Each number is 500 + 25 x the weight over its row's rms, rounded and kept within 0 to 999. Layers, rows and columns count from 0. Numbers have three digits each. The size before them is the row's rms in percent of the matrix's.

# layer 7 attention query, 64x64, rms 0.17, rows 0-63, columns 0-63
092:515493535508560515497509484488504554496498473511475463505458462476519517520512523522519493474504510513479500516500500505466518530482553507521500528498565525504495524480511488463486485442502548
083:498514490533538518498497455499474536473495487482500457488485470504513497478559531521491481501524461520535523494476475531453464494512471505509488507461550533519462516488471507468498506459502513
090:483512509547537505455476501462498524458497486505495446525525453532451523529525542518520499469497503495525459563498517512501485511501487525505494501547520518534505512504491479508517516492476514
091:511481507493554485572488507478486473460490482450485498484483502492533480481506524480493526483507514489478479538508497483426489515510466540493506491467501475456467531490510489482489477499533521
100:535449505562504482532521510457523484514514499523496475502511460513502503530478464510457509502510551513524479526484499489513496515497522461531494510542462479493535492540524462477516519536493511
080:499518517465493496487535479488473476473525501460482516537490496519441477505523503512538513510504530488527543544502529474524481494518461518464515501514456508504502502544516523523495522466460450
104:530534484515527465547512515498516536478517513471523474508507480508480461557530466475507475495529460469508472496479499483464524494497475505520485507519507515440482507506490474539535531491510458
098:491522535486517520504455493469521515476477474543480515528456500511497472466475484477470511465490514537517507531526544451540507492486501485453492512471536494545501478474509481497500542485504476
112:470467535493473492537528461495509488474531485467537478472495453532503495491547470493505476510497508521525489496504541464519512534488500511464460512521510514523467479499527542473552495522478491
104:471461502516502507510517535487562520485491489487510455470520505546471507483506506477442466492506495501535492510490549477455532532512450518477494509492491515534484504513512491515481526531504454
098:509481493534481462505512491480519501546528468495517489494479478508517469496521476462513497501484568547473492518481502510473507471470522518486485500456514493461567511530514451501483536507510486
102:498503490500474485505511510509541516513529512499475504499494464524498558521502533505475452483523458489495463533526462496483555503505505508507458462465566481540485519490477472496525526478500497
107:494519510487511489523515523472500465497458454531486485492449484448472525486469460513518500507516491504478464521476558494507525533525516518475465513507507485510488499501548474516512451522528465
106:519470509543533491496501513513564507507497523473486523497483496508510535491560479490495506476483519537529522508510548570539509514508524496524517504512555509499456457481506496516492498495506523
102:541488484521507481501486506476477495497514518521471530466504482445504472501505518533569524468489521476459500490514499508525524486559486540508518506518498534541556519504536519500506513515473507
114:489539533478529497495474523479464479487500484542539506495524498519528497517532505514475511469505480515476494553478488521484500485560536501536462483456511496504494472507466474453505503511445488
092:518528517510530476527481518502545540538500513478531498496492475514466518535502524469479465460496523482498485508506535493539545544478467520462476514516545518540496500455504537515491517499492492
101:520518471541589484483507500492552499512503519523506485500527489529463487509486499493494490478485506525569493519473506504484490508545533497493496495494503539499504490483491472509490557485457467
091:505487517509483500448501507510523457513491520520493545484506504533490519495440491487500467503511519502492500465547509458565513521520541519478495524523447471548499490480494463487503526512505485
081:460463516482472480481552474530483473537485534472477498498540508501479494489546520507480505525474535490492493486493559487485520525548519503506472490474487481537476530454466503522511525487512504
088:503526512479475483482481526484493495446498464493532468508493510497494483490501486427506495472509548526503459520526502492531498519476512525545528465512485441498546500511509521462518463495494517
132:480511478473495523473482495536513525508498466478541450475529487458479468492543502518495503511543503440475471485471507531470489484482479503515488507490482516491492464487518547512498482487525437
091:536468529522503508471478517466477499481550502528500522491470460547514480529508504513531514484525515515489518518535516473572473473465507500514463486533522491514503495512547491471534495473491487
105:518473504485459511435522496476494482515487512510513495461469479536485508487490538496477493503517524481526467490510462469498565527519546515514498490500471532516549467543487483506494468526481494
102:499481512527471523439478489468484515487505495502529528518518491520490507536494461520535522497470510502465524556522537482559466503519489462523485496536472470488532506512524538477524496505481511
101:496522515499519525555469441514487510505484493491518523525435521448525508476512519497515510505504480510503502512533465497465482496495479497492530504462536484471486521463529534470532507518499551
109:501479449507481533498501503505525503487498503486525473538462521539479510556490501551471521500479519492503521490463462528472538498507476496505498477489473478513534473477535477491502504489566458
099:508470514511456503520471458546497512485449445481475495476495503479499495521469490495514503499507485517494477451494494521519480534546507530466533497543497529522513553477493489509484476461468513
107:475507500482490497515509481511556527518487532483516528515526523515448443498491446508490527513534528485485489499533492519548524488509532501514504442452496519511457488539501485505509501506504534
100:482459461514478517517486528499502499499523517517525513485475468500466542485480453476483540540506495451536510492520500511534529489552463497474483483477531508489466499486464536485459496495508468
096:494532490511531489531466513516486480594488507488520506497509532538545519515461490499520491452488500499495530489513473546461540501505487494495471514496494555503487486504491534494494483522501466
096:460497494519483471529469466470535474497495517550554474513518522512512518516487517541525454505452473502464484514500506516550495516491509509478517527507539480444476497513477501507493526513469501
080:471477498459484505487469495522486506493527467497482498488480534505500480470472483552552508489443452511502520473490513483523476480484492512498544485466470483510526514512508503533431533486478486
072:488501487544542513509495508548547494528526480581499478515517488519493494479519485488475490447476477512481509447503496468511487476509504528483506476484537507497504527510513512517461514538459515
073:469523521499482496503497515523483484487464562489530495544484506460468518494504489498535499550490508478530521500550506496536516490534431530490483495474473526501478462498485523508486519498481544
094:506480514521529511512483467512498490487488521556509473524515470538468494537512501537491491459526492502557538482480438483491485501521517516479495532504536497544517523491519495520457491537465493
114:518493532532491451515501468532499493504504483456499511523465472515489512507508512530527497506502569509534505516484537495468554516557498488505488536523499521497478537499527484483510514498524560
098:475472520480471506520501443548515502521498482475517529524512503505489532489516449501463535513451515495510503463489462513468512511539483533450513524479499503459496500464517538513466495504491527
099:461572519480481476542460481534498494490464497494487511502498520458540522474463481469537480507500506474468469541553486509476488505538495485463499502485518492519503508473514484476521521479492504
107:509462517497512509519454508524479519501528507516459517513491469479486497538498476480474462462493457509512531517490549512531447525464505479495498512524533483548494473544480496540477519509474498
112:516486482506513557551488517546484509526513491470502513522506498522495517501529487505451497476516481515562505449454498502478521480502481543488533507490501481488477522460517507517442479525513481
110:479545486482519508528483447520570480498457461512505531533509546485508505500507526464506516504504497503493498486475471504473494516501461494479509523472500537447513558472502502507496533518490517
114:541486549522508501453501489509496491477509502509472498493491477509483472499503533485495494480518499566495506548517505518503405512528479495529527482500514462533501513496469501477530503459500528
101:501514483514526505472539536539474447491492541504475510502459506545516556520490508528465456456529478525496493507516511500507485498509522502523455497471480504525540492496485474489484483529456491
114:497494529476493518560485490530496479465509530494484529481533520482531478510482438462496496495508504458490507461528568507527503509495486515494535482469493478482489480491485538523493533472521538
099:457462472493529473517480491497505496463544475458525508526489419492551471501521505492531499516475524509495499471496496523476472500499511496475536514521515474469485500522512521548497519539478503
128:489461517487515505536505545548521509516569489493491506517482455516439507500499469525504502486480510477521538498490523513515480477495467476516487482506516532471462495511449519456488484493490464
106:551490508484502483494496498502512540519484503522509469452477514523532468488506501483474543534475533527504524510495520477477518510486557488494488502533533463517528488533456483530489508485466560
097:505470497523533527518482483534472476534513501507471467504523488507525514467490483526535480436488466514514494462481450505503446481491469517516490504491487505498482573495536465506486488512477498
081:529485496464493488493504467513493469502523495490533533505508471474558522514466532509495484475502488474470474496468469530475436477496507444532533471509517518500527512462501491489537508474514468
101:510475507522533534543493524550495516535523446561469500543469479513476479502516483494527494485497484491501496470493490490492475482492509501506492543469515512484511554544527461493515480499501460
071:500547486513462522443469486485499499498513430493491494507551510485488507514448514477470490496508515532486499511520555512514500535479490494512473513514489467531465454504507488521544526495490477
078:484514502521471494481513557485485529496515506517492454492524510495458519481502464490449491501476491507457522503494445474535480505496505465492481477496519472500507433524458468474522480468519477
090:483476526490491523521476516539467508508527512497453491530533468488477501501528458499481513510430460461511503504509539497520450517521518489513497534521506490536493469536499465513531515467480484
088:480524539496505498539500512465493520477481477502493444489497458519488516479513499493463508452488494466516482490489519481479493495549501576473492494488517520508513534512529452510467484551516492
109:513535486533482478492494493505506509495513504521546490522515543558519482497530534435523525514536547542478497521534494481478511496514538484501497502466507455523505473493499487505546493482525532
111:457485453481529501496504516541534443514493482452482510471514468512514510510464479495523482487508460467494492462472505507514530522482458507494451485506478533443493530501492526519510483493488485
106:532463559528485503468498501468470502455552523516458500478504470544471476529555506520489498510506494498453512522514478481517484484477519493520475507515506506504459472506484504527530524475519478
097:484491533502531486523435505506459462476528483500495464497452540522513527480493472517534493515486495524532501503495545480476520494503532546488479512484460474499476535462491490487508533469504469
097:510496530530495484513498522519495472534500528467476494464507471506506543515532483450451501501509501488521540536484491542493539478509472481493488454499500482454483436539505493494503492511515541
109:501469517496512533491494530487533479461509459517505461506500464545514529510542472510453504516509458497522508506447511496525514472519480555491476522509489537442485532481509478492484506499488478
115:473512511477463468514487470528520500503501483494489485489521520475510522491510504493523534524506534469505485450493554491504484492506486485497524516528479519495504546483577499539461467549482543
104:476440508534505493508526512483453475505463520487500488494454506521496471515553543493550533517480517510515509468496497520563499498486488505506521521478514522523491516494455546481510476478481516
108:519500527497492508542474440518459473547499507455452510495509457533509541472514509507504525496491497510516509495466484512508521499490480516476491530522451512511546526481511545509510518480542528